python train.py --intermediate_size=2304 --vocab_size=31602 --norm_place="pre" --rope_theta=94600.0 --init="uniform" --init_std_up=0.0207 --init_std_down=0.0 --beta1=0.9 --schedule="wsd" --decay_fraction=0.585 --max_seq_len=4096
Each number is 128 + 32 x the weight over its row's rms, rounded and kept within 0 to 255. Layers, rows and columns count from 0. The size above them is the row's rms in percent of the matrix's.

# layer 5 MLP up, 2304x768, rms 0.0474, rows 2062-2114, columns 256-319
size [ 87  95 115  98 101  97  97  97 101 105  99  95 103 108 106 109  92  97  47  90  99 102 106 108 104 100  88  89 102 100  94 103 102 103  46  96  98 103 105  96  94  98  98 102  91  94 104  86 102 100  99  95  99]
[[ 93  95 118  50 163  91  74 104 115 109 157 138 121 146 132 180 118  84 174 145 128  96  62 128 153 136 147 117  74 101 149 164 108 103 156 136 114 102  63 127 111  94 143 113 139 163 157 143 145 192 111 105 129  96 128 124 166 133 130 113 120 164 119 161]
 [191 171 114 107 125 105 115 150  91 115 158 117 143 139 128 104 121 135  58 136 142  98 173 130 119 117  60  80  91 129 110 166 181 152 123 139 142 174 103 142 105  83 101 122 132 151 152  94 173 194 150 133 111  69 126 143  98 167 145 150 198 126 124 107]
 [190 152 129 161  53  56 131 140 128 112  91 112  88 124  53 147 111  75 143 177 116 138 156  70  86 135 115 174 118 122 119 126  84 143 114 136  89  72 115 135  89 168 135 183 156 132 199 186 182  98  90 103 133  73 172 121  66 107 150  97 124  44 118 122]
 [107 104 145 140 140 131 134 131 128  92 110 163  86 130  86 128 121 161 173 116 144 148 166 157 163 133 141  88 151 144 120 161 149 147 123  96 168  85 141  82 158 128 121 118 166 119  91 126  95 101 172 128 119 112 129  74  93 115 140 134 135 172 111 168]
 [109 119 111  96 105 161 163 186 105 109  57 138 115  88 141 143 152 124  79 119 130 117  61 137 158  84 165 176 146 109 125 113 124  96 186  59 137 113  95 113 113 120 175 148 134 136 151 128 152 139 125 136 124 124 149 100 119 160 119 168 115  65 142 105]
 [ 67  99 164 160 142 147 151 164 150 135 106  95 155 102 144 159  89 177 111 108 149 135  57  71 178 115 169 116 133  77 147 142 134 119 127 110 119 128 124 116 113 151 131 148  88 106  97 145  74 115 117 125 130  79  86 132 135 105 111 140 119  59 111 147]
 [171  82 123  55 144  93 125 130  98  96  59 111 102 183 139 107  93 135 143 109  85 121 129 164 171 103 105  35 147  91 123 159 127 152 184 129 145 119  76 131  77 112 152 142 130 186 136 119 184 116 115 103 166 116 140 116  92 151 144 121 216 117  80 160]
 [125 140  88 158 112 118 113 137 117 117 108  72 102 144 144 143 105 147 160 152 160 108  95 104  89 125  53 150 116 138  78 112 188 125 130 116 113  96 123 113  86 180 113 126 196  99 186 118  87 140 127 170 145 132  76  93  97 147 140 184 162 123 129 120]
 [ 72 142 126  99  99 148 143 148 152 138  84  94  72 124 123 152 129 114  88 102 157 151 136 133 122 142 137 105  53 107 127  47  88  45 142 139 120 151 111  77 106 104  96 108 201 151 177 138 138 129  98 178 109 123 172 128  77 171  95 146  83  65 159  97]
 [ 60  87  97 142 124  84 112  76 103 127 155 122 116 103  66 128 180 155 133 111 130 171 107 156  95 129 170  90 109 109 137 133 169 147  81  88 199 109 129 108 151 151 109 134 131 138 137  80 142 148 191  94 117  77 123 107 101 150  65 110 114  93 132 153]
 [ 72  86 178 117 123 134 134 140 147 105 165  85 123 131  90 208  66  82 158 141 128 104 158 100 109 115 116  95 146  87 114 153 121 164 102 125 167  61  98 199 123 105 123 133 130 129  96 103 118 122  99 130 140 150 114  72 165 125 114  76 136 136 124 148]
 [147 138 123 129  94 172 141  88 121 147 150  94  66  96 152  59 135 181 142 127  96 111 108 128 131 116 127 176  97 125 120  73 168 131 119  80 181  75 140 164 134 104 174 127  96 132  48 119 171 178  70  84 136 145 173 122  63 190 133 152  91  99  93 165]
 [142 139  93  89 148 160 121 139 163 102 145 122 102  75  88 123  69  86  44 133 125  85 116 131 114 104 132  64 121 102  81 161 161  98 164 136  73 120  69 109 109 134  52 144 126 115 125 184 148 160 169 173 114 128 109  87 138 156 118 122 116 146 144 122]
 [142 133 104 110 175 158  96 149 124  84 113 110 154  98 149 111 140 167 139 136 119 135  68 127 167 108  90 154 119 131 135 110 116 134 108  60 142  65 144 126  77 148 131 125  50 189  98 152 161 189 215  47 146 131  96 163  88 110 158 155  93 152 135 100]
 [118 174 164 159 109 117 145 137 125 131 121 128 163 133 198 100 178  89  76  79  97  86 141  61 148  94 138  77 106 172 151 113 133  85  85 159 125 137  89 163 137 111 185 120 109  79 154 117 164 176 136 146  99  94 129 123  95 156  53 120 135 100 152  98]
 [151 178 121 101  93 137  94 136  69  99 120 125 113 110 161  74 162 101 110 111 175 117 111 139 149  51 178 120  92 146  99  96 101  68 121 148  96 127 127 152 116 165  77  93 168 131  90 122  56 115 117 186 103 162 203 137 131 151 188 128  93  82 130 111]
 [107 162 117  93 164 139 142 128 185 136 102 127 118 140 157 121  79  92 131  98 126 111  92 143 120  86 147 138 161 105  96 184 152 179 115 101 211  97 134  91 111 104 127 115 145  78  87 153 108 113 140 154 135 160 119 120 140 105 124 105  96 111 108  65]
 [125 137 130  91 140 134 124  55  96 119 128 189 123  87  99 119 192 135  75 109 151 107  93 125  81  64  91  60 140  92 154 155  40  84 172 148  62  80 107 109 145  91 182  71 154 149 105 137 143 199 181 101 141 114 137  99  94 129 137 122  46  88 121 146]
 [107 170 133 105 129 129 136 120  92 129  93 132 135 161 132 108 136 121 141 114 122  88 115 147 131 120  64 125 110 147 126 144 133 135 182 123 164 130  78 125  23 109 186  99  94 139 113 133 153  99 105 163 179  97 151  99 113 160 155 142  86 119 124 145]
 [117  97 117 179 140 123  91 192 103 129  73 160  83 164 117 109 122 110 141 150 104  74  82 189 100 115 117 174 114  82 140 126  89  96  93 134  64 149 106 119 127 140 158 135 108 115 103 106 148 126 158 147 108 160 129 149 143 153 109  78 155 114 116 171]
 [119 127  89 136 132 166  86 163 144 108 155 158 125 100  68 198 131 169 111 164 159 117 119  97  98 122 168 118 195  94  77 163 108  89 160 168  95  87 122  77 128  79 146 158  92 113 159  83 144 170 180 112 154 106 174 132 181 137 125 103 171 124 131 121]
 [ 74 122 143 123 111 135 144 109  88 126 110 113 133  84 191 102 134 103 132  48 179  97  94  93 151  95 117 142  96 150 128 163 100 135 133 115 175  89 114 167 104  97 118 109 148  72  88 102 146 125 123 123 155  97 119 114  82 156 148 114 144 151 132 119]
 [125  97 138 135 177 166  94  74 135  94 140 133 119 126 123 174  78 121 126 120 147 116 118 108 110  77 124 141 194 150 120  71 173  58 119  90 160  74 133 118  55 169  91 169 161 118 155 149 149 136  99 165 180  94 104 155  97 167 100 112 119 105 116 126]
 [144 104  91 138  36 153 126 160 118 127  71 153 149 148  40 122 199 114 109 145 153 112 158 102 138 109 134 115 152 126  43 110  63 176 120 169  76 163 141 107 107 143 133 194  99  73 173 125 130 127  99 141 177 108 209 161  87 157 165 112 157  75  98 155]
 [ 88 142 167  63 156 108  99 114 136 134 140 174 120 121 129  75  85  98 124 161 146 157 122 130 105 114  97  94 138 139 106 134 126 166 161 113 105 134  45 161 123 108  95 153 112 149 106 161 116  93 158 152 115  81 114 139 105 105 108 150 160  95 117 106]
 [172 163 145 159 170 132  88 104  86  43 117 166 177 111  69 100 143 182 126  67 178 136  98  93 149  83  89 116  91 105 125  99 167 149 142 150 175 138 152 154  53  86 152  97 136 165 106  83  84 180 139 145 149  69 127  84 107 163 159 170 117 139 173 164]
 [127  94 122 115 192 133  80 125 125  91 158 162 181 115 140 117  98 105 175 116 182 109 190 132  70 117 116  53 164 124  71 146 100  93 128 117 128 170 154 126  85 114 111  97 142  71 160 161 104 168 164 158 127 115 140 100 123 115 151 151 110 116 113  89]
 [131 104 172  50 175 143  49 113  92 144 134 159 137 147 114 117 106 165 141 175 141  73 111 104 124 146 186 118 143 104 141 129 156 152 191  85  41 137 112 122 113 127 100 143 169 131 137 163  83 151 143 149 147  90 164 137 156  78 152 139 140 108  70 198]
 [169 152 170 140  95  57 114 101 143 181 147 111  93 175  67 138 106 129 131 143 133 135 146 136 128 126 135  71 179 105 112 164  97 115 183  93 125 173 142  95  92  98 146 137 170 178 143 186  71 156 115 130 115 131  70 167 145 121 153 145 130  44  96 104]
 [171 108 137 154 188 129  75 138 119 121 173 143 176 152 168 122 110 156 124 160 116 116 130 150  98 105 103 153  47 169 109 169 141 108 184  73 118 134 123 166  97 131 105 150  67  91  78 155 155 123 157 164 113 164 108 129 164 109  79 121  77 150 102 126]
 [156  66  95 115 105 123 120 182  98 121  85 177 148 106  95 119 116 114  74 118 168 113 144  96 146 131 127 120 125 152 101 140 102 156 121 109 157  60 121 179 104 124 161 151  70 123 108 116 106 137 128 133 111 173 151  92 124  78 167 121 112 132 112 148]
 [135 164 107 124 117 121 109 112 157 132 176 139 124  72 116  52 153 171  91  72 157  89  96 148 111 125 107 110 124  77 101 136 114  76 172  82 161 137 131 109 167 156 131 133  98 110 130 163  69 134 104 165 167 105 136  67 148  94  56 145 133 165  58 139]
 [218 128 174  75 157 152  63 133 143 113 152 130 119 144 156 146 101 115  89 154  99 130 106 122  81 129  92 171 125 151 138 176 149 154 139  60  85  96  98  82 115 128 171 106 141  87 165  92 117 118 146 120  79 149 157 156 159 119 147 107 131 128 114 154]
 [183 185 150  98 118  92 103 114 130 114  89  79  87 146  96 135 122  97 156 151 148  54 140  72  90 120  89 159 101 146 121 111 154 104 134 132  75 148 170  91 118 162 110 203 168 163  87 125 150 146 151 100 100  98 122 190 153 162 128 148 177 132 109 126]
 [164 136  99 100 125 133 115 123  83  59 127 144 124 148 129 121 113 164 118 137  91 102 136  91 181 123  71 187  85  80 104  98 143 138 133 120 138 135  79 163  48  82 196 125 111 122 131 174  93 142 125 116 124  90 162  99  94 158 116 103 129 133 116 152]
 [106 151 150 106 173 138 111  86 151 121 153 114 124  48 105 167 105  81 141 146  99 128 139 128 153 108 110 110  92 124  52 138  79 117 180  74 138 103 117 107 132 136 181  85  77 160  20 137 154  64 175 145  93 109 123  95 117 129 144 148  70 113 147  93]
 [139 144  90  99 162 124  24 120  65 143 109 128 139 160 102 142 101 120  64 118 114 158 158 123 174 129  77 135 135 141 130  74 129  50 130 119 157 141 166 131 146 143 131 140 146 120 139  98 133  73 219 112 109 123 110  89  98 158 161 123 145  58 113 142]
 [154 141 192 116 115 133 150  96  83  75 125 134 153 124 168 125 150 134 167 108 131  75  86 109  65 142 143 148 145 119 120  93 127 195 111 135 146 105 113  99  65 109 182  96 115 107 113 114 146  88 176 113 156 117 124  98 125 147 133 170 104 141 167 147]
 [116  93 171 158 121 147  79 140 110 142 169 203 114  90 159 156  87 170 121 129 193 137 126 133 148  71 132 176 158 165 124  30 152 176 188 127  77 100 161  92  97  64 106 132 126 116  37 110 139 151 121 144 179  87 134 170 114  95 146 163 175 112 144 175]
 [159  42 165 109 101 124 131 123  96 112  76 124 111 138 138 125 140 140 104 160 149 176 136 169 185  96 150 177 103 114  62 117  90 167 104 121 147 104 138 123 110 130 147 105 166 137  69  99 132 160 113 137  92  92 129 123  75 139 113 129 130 156 127 109]
 [129 140 129 152 108 131 141  87 141 125  77 131 119 133 136 143 165 143 140  96 161 102 176 103 122  99 131 169 114 139 139 103 146 162  97 105 148 123 109 158 136 154 140  81  97 132 120 121 140 166 157 146 136 160 140 132 128 142 155 166  83 105 106 156]
 [119 116  62  90 163  49 134 136 134  95  95 142  74 129  94 142  87 115  94 135  99 125 196  87 124 130 142  94 111  63  83 144 103 122 128 102 121 139 144 141  91 194 194 174  71 167  83 102  52 172  72 150  82 122 176 137 140 111 171 101 165  91 167  97]
 [168 120  78 145  87 159 135 173 129 125 234  67 144 132 140 120 117 154 126 142 172 122  78 150  82 159 199 110 139 121  41 164 110 127 160 121 134  80 153 123  95 141 158 101  99 137 165 120  94 181 139 133 116 152 112 149 118 157 100 113 106 121  48 125]
 [108  95 119 121 131 114 106 176 153  99 102  91  99 152 140 111  60 124 117 214 127  89 166 150 178 129 122 199 117 107 161  75 114 137 139 164 128 104  63  88 107 174 120 148 177 101  83 125 111 111 120 169 167  81 165 142  98 123  87 111 162  74 148 145]
 [119 141 121 140  76 112  77 129  64 158 112 115 144 163 153 151 112 100  72 140 138 155 135 144 182 129 108 126 115 106 151  84 108  77 188 143 173  56  82 103 112 135 134 184 103 215 179 117 133 126 147 117 117 110 113  89  52 118 192 104  87  81 102 134]
 [ 93 123 168  94 110 113  85 129 128  55 134 166 111 136 144 157 133 133 139 118  85 159 130 126  57 138 116 143 153 124 139  96  93  81 134 140 106  56  97 170 105 116 103 175 134 142 150  47 124 103 109 145 116 102 120 112  50 136 147 139 116 120 104 180]
 [168 112 103 121 134 186 158 108 100 115 129 100 117 138  74 140 109 135 147 101 204 134 131 174 101  98  99 136 113 117 141 155 163 108 119 140 131 124 123 177 137 108 125 131  89 124 122 117 112 128 131 211 139 115  94 158 127 129  85 130 150 149 152 152]
 [126 176 102 114 126 185 182 150 133 166 148 141 164 182  81 180 113 147 196 148 138  77 184 159 141 142 140 107  88  37 126 115 180 124  93 112 130 127 145 118 113  95 105 147 141 151 143 137 148 209 129 197 165 142 152 116 161 131 168 124  78 147 132  92]
 [123 140 164 132 122 201 106 134  96 154 140 139 125 186 128 137 147 155  95 104 141 103 174  71 151 107  73 135 139 125  86 113 122 104 122 142 121  74 117 119  80 151 130 150 156 117 103 137  85 177  81 126 217 138 111 138 131 154 151  63  71 138 111  88]
 [108 130  17 140  90  93  94  47 131 128 102  96 113 119  97 136 142 137 121 137  95 129 131 173  92  79 141  72 167  92  98 158 148 148  62 168 158 117  55 141  90 141 170 138 173 167 126 104 144 128 134  93  92 105 164 133 150  95 130 162 161 130 163 196]
 [ 74 104 119 100 113 168 125 126  99 111 160 128 128 130 117 117 160 155 115  73 148 129  77 106  88 103 166  83 182 127 117  92 123  92 112  68 138 117 132 135 108  74 119 156 103 144 102 194 134 111 177  67 108 101 118  86 110 137 148  76 102  87 158 125]
 [142 114 118 124  92 124 136 138  49 112 184  89  80 213 107 119  97  92 168 165 145  98 138 105 113  51 159 112 101  88  86 161 115  64 218 163 152 107 148 157  83 151 112 112 120 143  66 174  42 138 120 121 177 140 106 130 149 142 170 159 143 114  99 166]
 [106 186  90 150 149 110  85 137 136 142 130 114 109 133 137 110 145 107 154  72 150  69  97  86  74 149 133  65 107 108  93 157 163  70 153 103 150 136 137 109 113 104 139  80 125 175  90 148 123  82 176  82 126 156 106 141 135 164 143 110  80  93  77  97]]
# layer 5 MLP down (transposed), 2304x768, rms 0.0435, rows 2062-2113, columns 256-319
size [ 87  95 111  99 103  98 101  99 105 103 100  98 106 107 105 107  95  99  33  92 101 101 104 108 100 101  92  90 104 100  98 103 101 102  28  98  98 102 104  99  98 100  97 101  92  97 105  86 100 100  98  93]
[[148 117 111 135 170  89 113 113 140 165 126  64 112 132 120  97  98 182 123 116 116 121 118 190 100 133 136 173 188 147  82 160 118 164  94 148 133 132 140 127 156 101 109 166 163 102 155 145 111  81 113  64 143 145 151 178 186 150 120  68 138 118  57 136]
 [ 94  74 129 113 135 113  95 135 163 147 138 127 114 119 120 145  99 104  85 139 139  99 106 101  69 103 130 151 184  77 145 174 115 105 143 202  94  87 184 122 125 122 119 118 163 235 143 110  94 183 106 118 133 132  96 145 139  76 122 176 169 131 149 201]
 [157  57 111 182  97 130 148 146 101 118 184  56 103 158 169 177  77  91 154 126  88 132 176  75 138 119 122 126 116 145 148 153  95 109 150 138  90 149 123  78 137 199 115 134 165 106 132 109  84 147 112 117 172 163 125 135 123 185 205 137 120 109  67  91]
 [135 141  76 101  94 157  90 113 139 128 124 102 151 197 106 148 136 116 104  99 196 107 118 100 173 109  99 124  95 153  99 147 102 159 134 142 149 109 119 120 142  83 148 123 129 124 143 117 103 101  96 109 122 159 117  91 118  84 136 113 136  99  92 112]
 [157 125 132  93  68 143  81  83 148  60 113 151 194 143 152  92 119 164 130 145 187 118 118 133 132 118 139 127  88 151 108 168  81 103 179 100 123 158 147 123 110 161 163 116 156  67 132  50 132 175 131  97 119 133  73  98 109 124  85 119  90 117 192 145]
 [163 101  51  96 121 132 116 125 196 166 157 125  73 127 133  93 137 152 157 131 105 138 158 179 136 197 107 105 115  75  66  82 169 145  68 119 122 120 147 139 149 109 132  79 144 136  78 112 173  71 199 127  94 126 115 153 150 155 134 145 150  93 120 130]
 [100 125 115 133 195 163 156 107 172 168 130 118 134  99 156  66 100  79 104  76 140 134 166 120 132 154 165 107 117  80 137  89 170 119 108 151  99 134 155 201 143 118 135 100 104  90 168 191 129 157 160  79 109  76 106 189 111  96 189 163 154 142 141 115]
 [105  98 112 154 139 159 130 159 176 188 185  81 153 124 133  90 117  83 124 173 161 153 139 169 141 126 165 109  58 118 123 136  73 202 163  83 170  94  68 162 158 114 140 141  96 130 115  71 123 113 156 116 162 163 130 123 115 134 202 169 100  81 182 166]
 [226 173 182  96 171 155  95  80 133 187 168  80 148 119 142 118 132 106 134 134 134 124 155 127 135 190 147 129 117 153 135 147 145 101 154 115 146 185 131 107 127 146 204 127 147 171 115 128 136 101 141 130 127 107 120 152 113 121 156 177 153 119  56 176]
 [120 121 122 127 201 182 160  79 105 123 153  70 114 152  98 119 202 187 134 155  99 150 133 157  93  95 150 159 112 165 113 127 177 155 131 164 130 131 154  81 128 146 145  70 177 111 172 165 159 100 153 139 114 163  78  71  89 112  80 121 141 153 136 111]
 [158  97 147 119  98  90  66 139 152 109 100 137 126 139 104 147 123 169 158  86 120  71 141 160 137 173 105 181 167 118  87 118 169  92 130 106 130  96 173  44 105  80 152 159 112  99 145 133  96 166 151  75 113 101  84  80 104 117 133 146  93  82 142 204]
 [102 128 144 104 126 132 114 142 151 138 131 150 152 168 132 169 120 128  67 146 138 155 133 141 141 127 175 157  96 114 111 121 161 154 133 124  99 102 107 112 171 127 150 133  91 132 102 125  91 138 123 196  86  66  94  66 123 132 158  92  74 155 159 168]
 [105 142 116 155 118 131 136 110 179 137 151  80 122 126 159 188  64 104 101 178 147 138 138 147 132 131  64  95 139 202 172 171 113 124 165 190 124 107 109 132 154 118 135 130 121 103 117 140 205 157 131 125  62 159 140 131 136 143 117 176 110 125 148  72]
 [102  95 145 154 148 103 185 133 111  97 111 194 190 108 140 152 145  96 206  70 171 136 137 178 100 101  85 128 152 129 155 119 158  85 150 157 123  84 126 112 156 118 129 154 134 141 151 174 166  72  91 136  67 203 114 159 127 105  72 147 163  64 152  86]
 [104 107 141 130 139 120 101 152 178 122 137 147 144 104  70  90 158 122 139 107 150 136 168 129 130 153 174 148 137  19 110 105 150 158 120 123 157 115 182 156 163 112 132 126 205  88  74 116 121 165 135 120 122 154 154 145 127 154 147 134  81 114 145  84]
 [166 146 130 141 109 136 158 162 109 166 125 109 139 146 122 121 185 110 182 135 104 120 169 103 151 126 122 142 164  91 131 124 150 149 113 167  89  95 155 135  91 121 178  62  97 147 136 118 133 142 136 118  85 119 156 121 121 107 119 141 138 144 133 109]
 [164 178 138 116 140 121 125 123 213  89 105 146 168 168 158 104 114 116 196  88 127  69 117 109 160  88 140 134 103  69 131 143 187 106 178 106 147 166 183 133 155 129 148  96  91 168 143 123 118  99 110 149  67  92 166  96 164 166 124 133  67  60 142 162]
 [119 143  88 135 188  59 109 130 166 129 121 119 109 123 100 172  83 130 113 191 123 123 153 122 148 133 136 103 174  63 131 155 129 123  79 149 105 200 114 120 125 120 160 145 137 147 134 132 157 185 134 160 113 109 124 187 112 101  60 130 161 172 163 117]
 [140 131  79  85 161 102 135 139 139 175 151 139  89 140 125 113 132 141 103 138  89 133 149 123 154 123 157 180 133 152 173 170 105 137 106 160 135 126 159 134 179 168 162 135 167  94 152 106 118 174 126 132  44 121 109 125 147 163 118 191 161  96 143  87]
 [155 154 134  98 185 142 161 162 120 100 140 145 146 132  84  57 101 144  95 172 192 140 104 129 172 154 173  96 181 111 148 157 142 138 117 107 133 178 117 130 129 119  92 143 122  75 160  91 107 163 122 115  89  94 161 154 102  72 134 167  96  62 116  89]
 [102  54 107 127 204 124 172 139 232 120 194 182 119 163  71 158 137 142 135 107 102 107 143 157 108 126 223 154 143 129  72 148 138 127 123 144 125 106 156  83 173 124  98 126 148 155 179 130 108 143 144 128 103 118 199 137 110 158 143 128 121 179 161  96]
 [136  82 160 122 129 140 157  99 126  77 137 149 167  48  82  83 187 138 107 136 158 153 176 168  67 148 118 146  75  93 111  95  99 128 149  97 134 109 111 105  61 192 164 117 129 151  72 151  92 111 166  99 149 147 187 177  85 156 183  47 167 137  94 162]
 [122 122 123  83 145 157 115 105 106 185  90 103  95 197 140 150 159 152 157 100  90  93 116 133 144 128  97 143 182 159  62 145 123 148 126 126 154 145 144 173 102 113  94 155 117  89 128 146 101  84 180 143 130 123 192 129 104 134 110 124 145 153  92 103]
 [101 153 102  76 188  81 106 183 142  90 170  87 142  85  61  89 114 111 121 160 119 117 114 130 117 147  96 159 148 152 145 113 144 139 122 114  95 112 129 127 106 129 109 115 148 177 160 158 144 108 115 155 131 195 157 120 141  87  83 143 169 133 107 185]
 [ 91 112 143 144 141  98 105 125 127 125 130 159 165 115 137  96 139 146  95  78 144 147 188 113 150 130 105 185 112 160 131 127 108 142 142  99  92 137  87 191  49 148  76 141 104 145 125 115  76  98 106 178  98  83 106 142  96  83 157 185 146 112 117 181]
 [130 101 137 105 151 183 121 121 129 107 153  87  93 168 140 191 175 165 203 152 186  91 102 129  51  80 112 132 173 141  94 105 138 171 126  93 148  97 122 114 178  87 102  68 125 166  88  73 101 103 151  60 125 117 226 155 185 117 157  99 220 130  72 155]
 [ 60  82 137 107 132 154  95 144 101 141 107 162 149 147  73 121 199 140  85  70 142 103 119  87 108 151 125 146  49 121 130 166 153 116 110 126 177 136 135 112 118 111 126 117 153 147  88 143 128 130 126 118 125 134 141  94 143  98 178 139  67 186 187 143]
 [162 124 128  76 134 101 179 111 133 162 112 161 107 161 183 110 192 189 175 115  66  87 101 146 157 146  96  82 108 166 120 139 158  76 107 100 112 203 145 123 121 113 125 150 169  87 139 138 108 127 155 149 193 145 110  79 255 132 156 171 106 142 151 116]
 [107 168 166 125 111 167 153 121 139 134  68 110 114 145 143  47 111  88  98 190 100 113 126 133  84 149  84  83  97 118 153 142 144 145 173 210  69 170 176 177 133 101 119 169 118 146  84 198 118 141 125 117 113 172 104 122 173  63 139  82 130 158 157  89]
 [ 86 162 124  81  85 145 125 160  77  84 148 125  61 104 116 124 139 151 161 103  63 126 139 124 142 142 147 176 162 143  88 141  40 131 126  86  89 114 147 145 101 102 153 131  79  96 157 150 129 116 102 141 132 127 127 128 126 124 110 130  90 185 118 121]
 [157 148 141 145 198 137  88 151 135 115  61 151  97 129 123  88  90 137 141 108 106 152 145 141 148 123 107 144 149 146 199 137 122 126 157 148 130 140 114 185 158  73  96 154  66  94  92 125 164 122 125 190 143 130 178 173 161 119 119 100 135 153 215  92]
 [161 103 124 115 145 122 150 138 175 128 108 125 166  70 136 133 131 124 129 147 139 107 109 129 129  70 143 123 170 103 119 109 146 105 124 164 101  92 143 164  57 123 155  92 170 148 127 170  70  75 106 134 106  92 176 116 137 122 117 147 149 112 156  53]
 [145  93 116  92  92 121 204 100  87 147  97 153 153 103 105 162 148 206 100 119 180 106 103 135 105 130 145  89 122 112 170  96 105 145 111 160  87 129 139 120  79  85 135 140 108  97 157 134 148 145 119 155 101 152 111 111  87 117 126 100 124 134 108  85]
 [138 145 137 142 110 136 127 127 104 124 114 139  81 135 121 105  97 147 200 130 131 132 132  80 136  97 120 162 166 156 141   3 146  44 115 104  71  87 103 150  86  78 164  93 172 136 130 142 101 135 111 147  94  87 145  76  83  75 111 133 101 142 145 130]
 [140 130 158 173 139 133 112 123 188  79 147 157 164 137 151 139  91  98 108 126 173 119 110 126 147 184 100 119 115  93 158 126 132 144  44 100 107 142 105 125  95  98  72 123  94 100 149 159 168 163  97  92 136 114 162 124 141  98 136 151 103 203  97 127]
 [137  79 181 103 130  94 104 112 171 152  96 109  97 139 133 117 117  73 145 165  89 154 122  75 195 111 126 155 103 135 129 177  78 111 112  93 143 103 107 108 110  89 191 103 129 169 129 162 121 109 132 142  99 134 110  96 161 136 151 100 120 143 136 155]
 [ 99 142 124 102  97 116 112 107  97  91 125  96 140 106 190 144 148 116  81 161 134 144 120  90 113 102 126 114 174 138 165 162 159 127 162 165 153 169  82 111 126 100 142 133 158  37 140 131 138 153 176 140  89 171 158 120 104 149 121  94  74 160  86 118]
 [ 85 136 133 141 104 142 158 154  89 138 130 156 122 166 120 129 131 128 128 155 103 137 189 106  93 141 168 135 132  94  75 141 104 108 117 122 163 137 139 158  89 126 121 101  40 177  70 196 137 138 123 132 108 148 141 107 141 128 203 121 194 197 138  56]
 [181 119 137 146  39 179  89 159 180 143 152 101 148  98 129 153 133 144 145 141  84  41  58 132 136 176 179 157 115 129 156 146 162 170 112 151 170 134 156 132 122 149 109 205 151  89 153 130 104 154 144 139 160  65 137  91 156 122  83 156 133 117  98  81]
 [133 156  98  90 123 143 140 139 104 122 125  67 120  66 170 135 157 147 108 127  85 159 157 153 140 128 136 142 103 163 120 111  97 156 178 175 119 139 124 132  94 164 163 104  89  52 187 147  69 174 105 133 167  77 233 168 139 146 133 206 229 108 174 123]
 [114 128 133 114 127 142 185 164  96 100 148  94 128 181  71 150 138  88 151 128 121 122 113 102  79 155 130 130 102 112 182 197 100  84  91 130 107 163  99  63 132 137 132 112 148 146 117 179 126 159 125 208  45  84  80 187 113 131  97 140 104 190 115 171]
 [130 116 140 193 128  79 168 141 133 147 124  83 127  83  83 155 110 116 170  91 117  92 127 142 136  87 141 153 138  85 158 116 120 115 115  96 191 158 151  93 148 123 109  86 123 101 217 171 112 194 142 143  75 167  86 104 149 105 142 117 130 130 106 105]
 [101 126 146 147 141 140 114 112 186 172 141 131 194 112 171 147 151 159 163 108 108  89  90 125 171 101 139 115 193 141  92  95 136 117 120 120 111 158 185  93  85  85 135 130 152 143 155 154  79 153 144 143 104 232  96 153 172 176 120 120 128  67 164 131]
 [157 115 115  71 157 145 153 155  76 199 132  72 172 138 164 114 143 140  97  87 168 158 141 142 179 166 171 131 100 145 145 142 129 132 115 138 104  98 173  92  69 155 164  99 104 124  80 117 168 118  96 101 185 109 129 135 179  81  99 148 129 126 105 122]
 [140 113 202 202 102 131 111 170 165 108  79 118 115 125 121  85 136 116  80 142 131 165 177 151 141 193 108 148 152 178 169 114 129 120 143  94 147  62 123  92  45 180 100 148  96  92 203 138 101 140 150 129 157 150  98 157 108 111  87 155 156 167 111 163]
 [197  91 196 139 101 101 128 131 108 159  90  87 105  98  74 131 171 189 155 193 119 129  92  92 128 103  60  66 139 144 140 138 143 130 186 131  96  98 152 119 153 119 162 126 137 105 132 102 175 121  86  96 122 101 124 149 162 158  81 143  86  65 172 121]
 [103 156 137 166  76  90 190 144  99  71 112 160 133 144 126 110 140 139  94 106 161 165 122 140 134 145 136 135 102 124 144  63 155  87 162 117 123 157 164  47 145 140  82 207 118 168 118 102 149 138 130 137 139 128 107 127 129 148 109 122 113 104 135 163]
 [ 84 128 167  91 151  76 132 194 175  97 121 151 137 109 159 108 123 134 116 149 153 169 129 114  76 119 116  77 115 110 106 155  85 102 165 105 143  77 150 172 134 129 146 144 140 103  56 130 161 123 143 154 124 154 102 123 129 152 133  86 100 108 159 175]
 [138 130  87 153  89 124 129 131 162 122  79 166 142  82 104 101 135 155 157 132 140  83 139 129 181 139 110 152 147 195  94 142  95 193 244 136 156 118 147 136 151  77 138 159 127 116  90 146  89 185 103  96 164 184 200 129 114 144  92  73 104 141 137  92]
 [113 125  95 157 101 107 155 180  99 176 131 136 151 107 135 137 119 130 118 107 147  72 115  70 119 119 117  79 108 178 159 181 155 114 108 123 144 207  91 142 118 142 109 149 180 149  75 122  72 115  65 141 142 176 104 123  86 175 186 157  81 106 106 106]
 [137  77  84 113 108 137 149  98 180 147 124  82  89  91 180 162 168 169 116 154 150 127 101 117 130 123 159 108 157 206 152 121 148 178 178 137  90 122 158 130 119 139  70 157 111  58 136 159 146 181 155 127 127 172 115 144 108 122 106  59 143  61 123  99]
 [149 125 123 110 128 104 170 142 124 136 120 115 189 138 137 164 134 142 167 205 158 131 126 164 197 147 128 140  99 141  97 147 105 103 146  47 172 167 122 143 106 154 102 180 109  88 126 123 197 124  97  77 116 140  76 100 119 124 122 166  58 146 171 201]]